{"head_dim": 32, "rope_theta": 1930.0, "attn_scale": 0.177, "parallel_block": true, "max_steps": 3181}
Each number is 50 + 12 x the weight over the matrix's rms, rounded and kept within 0 to 99. Layers, rows and columns count from 0.

# v: layer 6 attention value, 320x320, rms 0.0463, rows 74-95, columns 0-63
# o: layer 6 attention output (transposed), 320x320, rms 0.0453, rows 74-95, columns 0-63
# q: layer 6 attention query, 320x320, rms 0.0643, rows 96-98, columns 0-63
# k: layer 6 attention key, 320x320, rms 0.0637, rows 96-97, columns 0-63
v74:53 51 49 34 44 49 53 68 55 79 64 36 46 57 66 54 52 47 46 50 47 44 57 62 53 42 40 58 61 53 40 40 44 52 40 38 48 39 49 66 55 54 40 54 53 46 45 58 47 53 48 52 60 48 45 58 38 55 39 78 49 58 59 52
o74:49 48 50 59 73 49 50 35 40 52 38 43 60 33 41 40 49 51 50 34 40 54 57 47 43 52 53 44 48 42 54 58 56 36 49 56 62 48 40 42 43 62 50 58 51 52 31 50 52 66 61 52 48 44 69 61 68 55 48 49 62 38 63 37
v75:57 56 53 68 37 43 60 60 69 69 45 58 48 42 57 64 40 33 62 53 38 50 55 51 53 53 50 51 55 68 69 33 56 45 40 56 56 50 41 50 45 51 58 57 48 51 41 64 41 54 38 52 49 34 46 53 50 69 63 26 41 48 51 43
o75:57 59 47 50 65 40 48 35 51 50 42 53 50 50 49 53 54 58 43 49 67 47 52 46 48 44 35 39 57 49 40 48 34 43 40 58 43 49 55 64 36 36 36 51 50 38 43 56 67 44 54 55 46 50 29 59 44 54 32 47 42 55 49 43
v76:55 57 59 83 59 62 56 43 44 41 69 49 54 44 58 49 44 60 50 51 46 61 58 57 42 56 49 42 45 60 66 44 55 62 44 63 33 49 53 65 59 39 56 50 10 43 74 37 54 46 33 59 49 45 41 59 49 36 48 70 41 49 28 39
o76:44 36 46 62 25 64 44 44 58 53 40 39 40 64 42 55 46 46 40 58 66 57 37 46 50 36 57 37 65 64 36 52 40 55 62 40 44 52 41 35 49 62 23 56 75 55 21 40 57 57 50 38 50 40 60 23 46 45 53 27 56 41 63 66
v77:47 59 41 26 48 40 52 55 60 52 37 72 33 45 66 40 56 56 43 64 38 49 51 50 52 57 48 44 65 38 37 60 32 52 39 57 51 36 65 59 43 48 30 57 75 49 32 33 38 73 47 42 63 49 59 52 59 60 51 44 53 43 42 41
o77:43 62 51 38 64 43 45 39 59 63 57 39 61 55 46 61 62 56 54 57 55 48 74 63 59 55 42 55 31 40 57 56 45 30 58 58 53 39 55 41 43 34 65 57 57 54 51 54 41 45 55 53 36 61 35 69 67 57 59 52 32 30 53 40
v78:42 45 39 59 43 51 52 62 69 43 44 47 53 57 38 27 36 55 62 56 41 57 52 49 48 60 64 34 57 49 57 53 63 51 45 66 31 55 40 43 43 52 47 48 67 48 49 56 50 43 54 55 61 58 52 44 54 71 53 46 46 52 44 63
o78:44 55 54 29 37 71 37 42 47 36 71 48 47 59 52 57 57 59 40 56 54 38 41 42 51 41 46 54 54 47 52 41 42 39 49 47 59 50 62 44 62 22 49 48 48 46 38 39 63 53 45 46 47 43 50 51 37 18 56 48 28 45 50 51
v79:52 49 39 31 53 32 39 48 59 63 29 38 51 55 61 28 49 50 62 50 32 34 43 51 48 47 49 60 62 51 52 48 43 30 51 54 46 45 45 49 42 48 45 50 83 39 53 42 52 70 71 47 52 53 38 39 61 55 51 41 53 41 59 59
o79:52 48 58 46 47 56 46 65 41 55 63 49 51 47 50 51 49 52 48 50 41 55 64 49 55 62 40 52 48 40 54 45 52 41 42 45 52 55 56 51 61 54 60 46 38 46 63 40 44 58 47 53 52 44 44 59 52 38 54 55 48 44 54 50
v80:44 50 51 37 47 58 54 54 52 60 44 49 33 54 56 60 52 53 27 44 48 51 72 56 49 44 25 43 39 49 34 38 37 38 50 47 49 35 67 58 50 34 50 57 61 37 40 58 44 52 50 62 50 31 52 47 40 37 81 67 66 50 57 55
o80:56 48 52 46 53 56 42 35 57 47 48 48 63 61 34 50 67 32 58 53 45 56 52 40 45 44 63 62 53 43 69 58 59 61 38 62 58 55 38 47 42 62 42 51 44 58 59 68 66 61 46 46 46 49 57 59 58 44 39 45 37 51 39 37
v81:47 55 51 53 45 32 46 53 53 42 34 41 67 29 47 45 54 49 49 62 33 59 39 49 59 42 57 43 78 53 48 65 53 51 48 50 51 45 37 46 37 49 46 41 69 61 46 44 53 37 48 41 48 53 55 41 68 65 60 29 61 45 67 49
o81:52 46 52 45 60 52 64 55 50 51 69 58 47 52 47 55 51 63 47 46 66 34 68 53 66 59 50 65 23 50 47 40 48 48 36 43 55 57 78 57 47 39 60 48 31 36 66 59 37 40 58 57 55 57 25 66 50 58 51 64 31 49 53 52
v82:50 39 42 47 46 55 41 36 27 37 55 43 42 40 58 63 36 59 45 43 25 27 41 49 48 39 49 45 29 57 61 79 48 41 55 21 74 59 47 37 54 48 34 46 52 27 50 49 43 41 57 53 41 34 78 53 40 39 66 61 63 46 42 45
o82:51 53 56 50 34 62 50 38 59 65 35 63 44 61 56 28 62 31 56 43 64 51 60 38 48 55 47 36 48 44 52 49 64 76 44 52 57 52 51 41 29 54 67 49 42 69 53 39 51 63 37 40 40 51 44 40 51 43 33 41 36 63 55 50
v83:39 49 48 41 40 41 53 52 47 54 33 44 52 44 41 47 52 44 31 60 36 44 31 43 46 35 45 46 58 46 46 56 56 55 62 48 45 61 75 39 38 58 29 54 48 41 58 69 61 65 68 42 74 64 41 51 62 56 22 41 49 44 56 53
o83:72 48 37 46 43 49 62 42 66 49 64 44 43 50 57 62 57 55 61 58 59 45 62 47 50 69 47 52 54 61 48 45 48 56 52 41 72 37 50 62 52 43 71 53 55 39 47 41 41 36 41 44 41 32 51 41 51 44 62 62 36 53 59 51
v84:49 40 45 40 39 64 45 58 45 54 62 37 62 57 53 55 51 47 52 54 29 44 54 49 43 35 66 46 53 59 34 63 49 50 62 40 42 45 51 23 46 46 40 43 40 44 32 58 46 60 75 39 56 42 57 36 62 56 35 43 52 42 61 49
o84:52 53 48 41 43 55 52 58 43 53 52 55 41 29 37 56 61 53 50 43 62 55 47 48 45 62 58 57 43 48 53 51 56 52 30 48 53 46 53 60 46 49 63 48 52 41 59 55 40 44 51 55 37 65 44 56 31 46 43 54 32 47 55 55
v85:54 41 57 37 62 74 40 61 21 57 67 48 34 49 60 65 59 70 43 42 58 46 42 40 38 36 57 52 50 37 57 42 49 64 54 35 58 58 52 42 49 71 55 49 20 61 44 36 45 65 53 45 54 51 42 68 40 27 48 54 49 38 42 59
o85:54 50 43 72 52 36 60 33 44 69 38 54 63 39 68 47 53 40 52 36 51 53 46 61 33 49 52 49 51 56 50 63 58 51 48 53 43 44 47 48 49 49 40 38 73 47 57 41 41 55 50 48 32 50 57 41 56 77 38 62 62 45 54 43
v86:43 48 44 20 39 39 55 58 74 50 39 58 64 65 40 37 40 59 62 58 37 41 42 55 41 59 37 40 66 51 43 47 59 53 45 48 53 49 44 59 55 42 27 48 95 37 42 44 53 53 63 51 48 52 43 40 51 62 73 60 62 43 60 59
o86:55 53 57 46 57 58 48 40 41 49 70 58 42 53 56 56 54 67 43 49 48 43 61 48 53 56 49 62 41 49 56 50 38 51 54 47 60 47 76 39 54 57 61 46 30 42 72 48 52 51 41 55 56 49 52 68 41 37 57 57 21 40 44 45
v87:63 41 58 24 63 61 56 51 51 77 60 60 38 49 57 55 54 33 55 47 52 51 54 50 53 39 52 43 67 56 27 40 55 47 56 53 61 52 63 48 54 52 53 46 39 65 54 74 47 67 51 54 56 53 48 44 44 55 35 50 43 44 46 36
o87:51 54 51 65 64 37 55 33 51 44 34 36 53 25 33 45 39 54 47 41 47 54 59 54 44 57 40 48 53 43 52 70 50 37 35 45 60 51 36 56 49 56 40 61 41 52 32 46 54 44 48 54 51 32 42 62 68 65 34 56 70 35 65 47
v88:46 56 34 40 62 55 40 32 44 38 28 42 66 56 50 26 57 44 46 61 50 55 69 47 48 49 41 56 48 34 62 62 62 46 63 44 51 54 43 48 38 49 52 59 67 50 48 48 61 53 51 50 58 47 39 58 47 64 66 57 56 56 77 56
o88:62 49 60 42 55 59 51 72 39 46 79 64 35 66 65 65 50 54 49 59 58 44 47 50 54 50 52 59 40 47 50 41 45 48 56 52 52 48 69 51 57 47 59 45 51 53 62 47 63 34 49 59 55 56 55 51 27 38 64 43 43 45 49 47
v89:32 52 36 50 42 52 51 46 52 34 34 58 48 72 45 31 46 51 59 61 43 37 50 49 46 49 50 35 46 45 51 76 48 35 44 57 48 49 37 40 44 37 51 51 69 48 45 42 47 47 67 53 56 41 57 50 54 50 52 53 58 43 71 64
o89:54 56 56 47 40 67 44 49 70 41 82 65 58 43 53 57 55 54 60 50 50 42 50 50 56 47 60 71 46 35 51 29 42 47 54 39 52 52 62 48 43 40 55 52 31 48 60 62 47 53 50 52 48 61 37 60 48 36 66 48 37 49 42 55
v90:42 58 54 67 60 50 39 52 43 39 46 60 34 19 37 57 46 49 48 50 51 68 45 34 51 33 59 37 41 51 55 71 48 54 47 29 61 52 44 35 52 56 56 49 46 45 50 68 51 52 67 53 55 37 54 32 49 28 54 30 40 63 41 45
o90:51 52 48 53 38 56 53 38 60 49 53 63 44 64 52 47 53 43 70 51 61 42 58 57 67 48 43 54 64 41 38 64 45 61 28 52 46 46 51 58 38 36 51 36 57 56 54 61 50 42 50 52 49 45 37 50 53 59 36 61 39 59 38 43
v91:32 44 35 53 50 47 40 56 44 38 56 61 58 46 33 39 46 63 45 56 63 35 50 36 53 73 72 34 59 52 62 54 57 57 51 54 59 67 66 45 44 29 39 43 59 53 54 34 54 23 60 46 52 51 52 41 49 37 41 35 50 45 55 56
o91:60 48 59 40 44 50 50 52 63 56 56 55 40 57 42 56 51 51 46 49 44 48 49 62 62 38 53 52 42 59 55 56 63 46 66 43 53 54 50 58 51 47 53 47 62 42 52 54 47 47 48 51 46 60 32 51 60 51 67 62 55 64 27 49
v92:48 51 42 38 65 43 58 55 41 41 32 55 64 46 39 25 51 38 47 54 57 49 40 49 59 63 46 32 45 34 36 48 68 50 48 77 42 44 47 50 45 47 49 44 79 32 49 60 43 34 47 51 60 45 39 28 63 66 64 42 63 54 56 53
o92:49 53 63 45 42 65 31 53 57 36 74 62 51 60 48 66 43 64 57 56 46 51 60 51 56 43 48 66 48 40 55 34 42 39 50 41 56 54 62 55 59 46 60 52 24 55 58 47 62 47 41 56 42 51 53 62 57 29 57 50 41 39 55 66
v93:54 44 43 40 42 46 49 50 73 71 58 43 54 31 48 61 38 43 49 55 59 47 41 65 53 43 42 66 64 67 50 44 53 44 58 32 65 50 42 50 52 59 38 59 71 57 47 59 44 66 45 36 50 57 63 60 50 60 55 50 42 53 46 56
o93:35 57 54 46 61 52 53 44 31 48 39 51 47 28 55 33 52 48 45 42 55 55 66 50 32 50 46 36 41 34 52 51 58 46 39 52 56 53 45 59 37 46 53 49 40 52 39 55 52 59 49 60 58 39 49 66 66 53 31 50 64 44 56 38
v94:67 41 57 19 66 42 63 38 53 46 61 39 40 67 67 68 66 34 64 44 53 37 37 68 43 33 43 61 52 62 46 50 47 39 52 35 36 43 61 49 52 54 46 54 38 52 45 65 62 54 31 50 65 41 52 58 59 48 56 65 42 60 52 50
o94:36 49 49 58 51 46 52 51 49 46 37 43 47 37 33 41 44 45 44 43 45 73 57 50 30 64 41 41 50 43 37 47 72 57 51 67 48 52 25 48 49 56 43 49 40 43 61 41 54 53 60 52 49 44 62 38 62 50 40 35 60 43 55 55
v95:57 47 47 69 58 53 46 66 33 46 51 60 58 21 49 50 42 55 51 43 39 46 38 58 58 45 54 54 62 40 85 66 58 64 44 41 47 57 42 52 64 53 38 50 51 48 64 37 49 42 55 51 48 46 48 42 52 45 47 60 47 44 45 64
o95:50 41 38 47 43 66 45 45 34 60 54 53 44 54 62 61 53 54 39 59 55 48 40 49 55 44 75 46 40 48 60 47 44 52 46 40 50 54 58 52 42 50 48 40 57 48 33 49 41 72 48 54 46 55 42 37 41 56 49 53 47 42 47 52
q96:48 66 40 71 64 24 66 31 67 35 35 33 69 64 65 47 37 64 31 24 53 70 61 66 31 70 47 50 45 72 57 56 63 65 39 39 60 57 28 76 99 79 66 20 74 60 76 34 60 45 38 85 65 40 64 70 29 49 47 58 41 43 33 58
k96:70 48 48 56 55 49 62 51 46 74 57 44 37 28 52 68 46 18 62 35 35 43 64 59 50 40 33 47 30 57 53 52 27 51 45 40 47 58 61 36 33 32 39 40 46 54 42 72 68 48 48 45 56 26 33 27 46 81 34 31 19 25 47 52
q97:59 51 57 60 52 44 57 61 53 50 60 48 58 55 50 47 52 59 56 56 65 51 40 45 47 66 56 48 59 32 47 49 35 49 52 47 52 56 45 64 43 39 60 49 59 59 46 49 57 61 44 52 42 47 55 53 52 57 63 40 63 53 57 34
k97:56 69 37 43 42 61 71 37 58 55 60 38 58 57 69 55 51 44 58 23 33 77 60 59 36 50 52 66 44 76 46 51 40 59 59 54 59 44 51 51 54 72 48 19 55 41 74 55 64 57 38 69 60 43 54 49 41 54 41 53 33 27 33 56
q98:45 52 56 53 41 71 40 75 45 70 57 76 36 52 40 48 59 48 66 69 59 51 49 31 60 42 59 46 52 25 38 54 54 40 61 52 52 42 54 31 35 33 45 58 33 53 36 51 31 59 53 31 36 52 39 49 62 49 54 38 64 64 57 37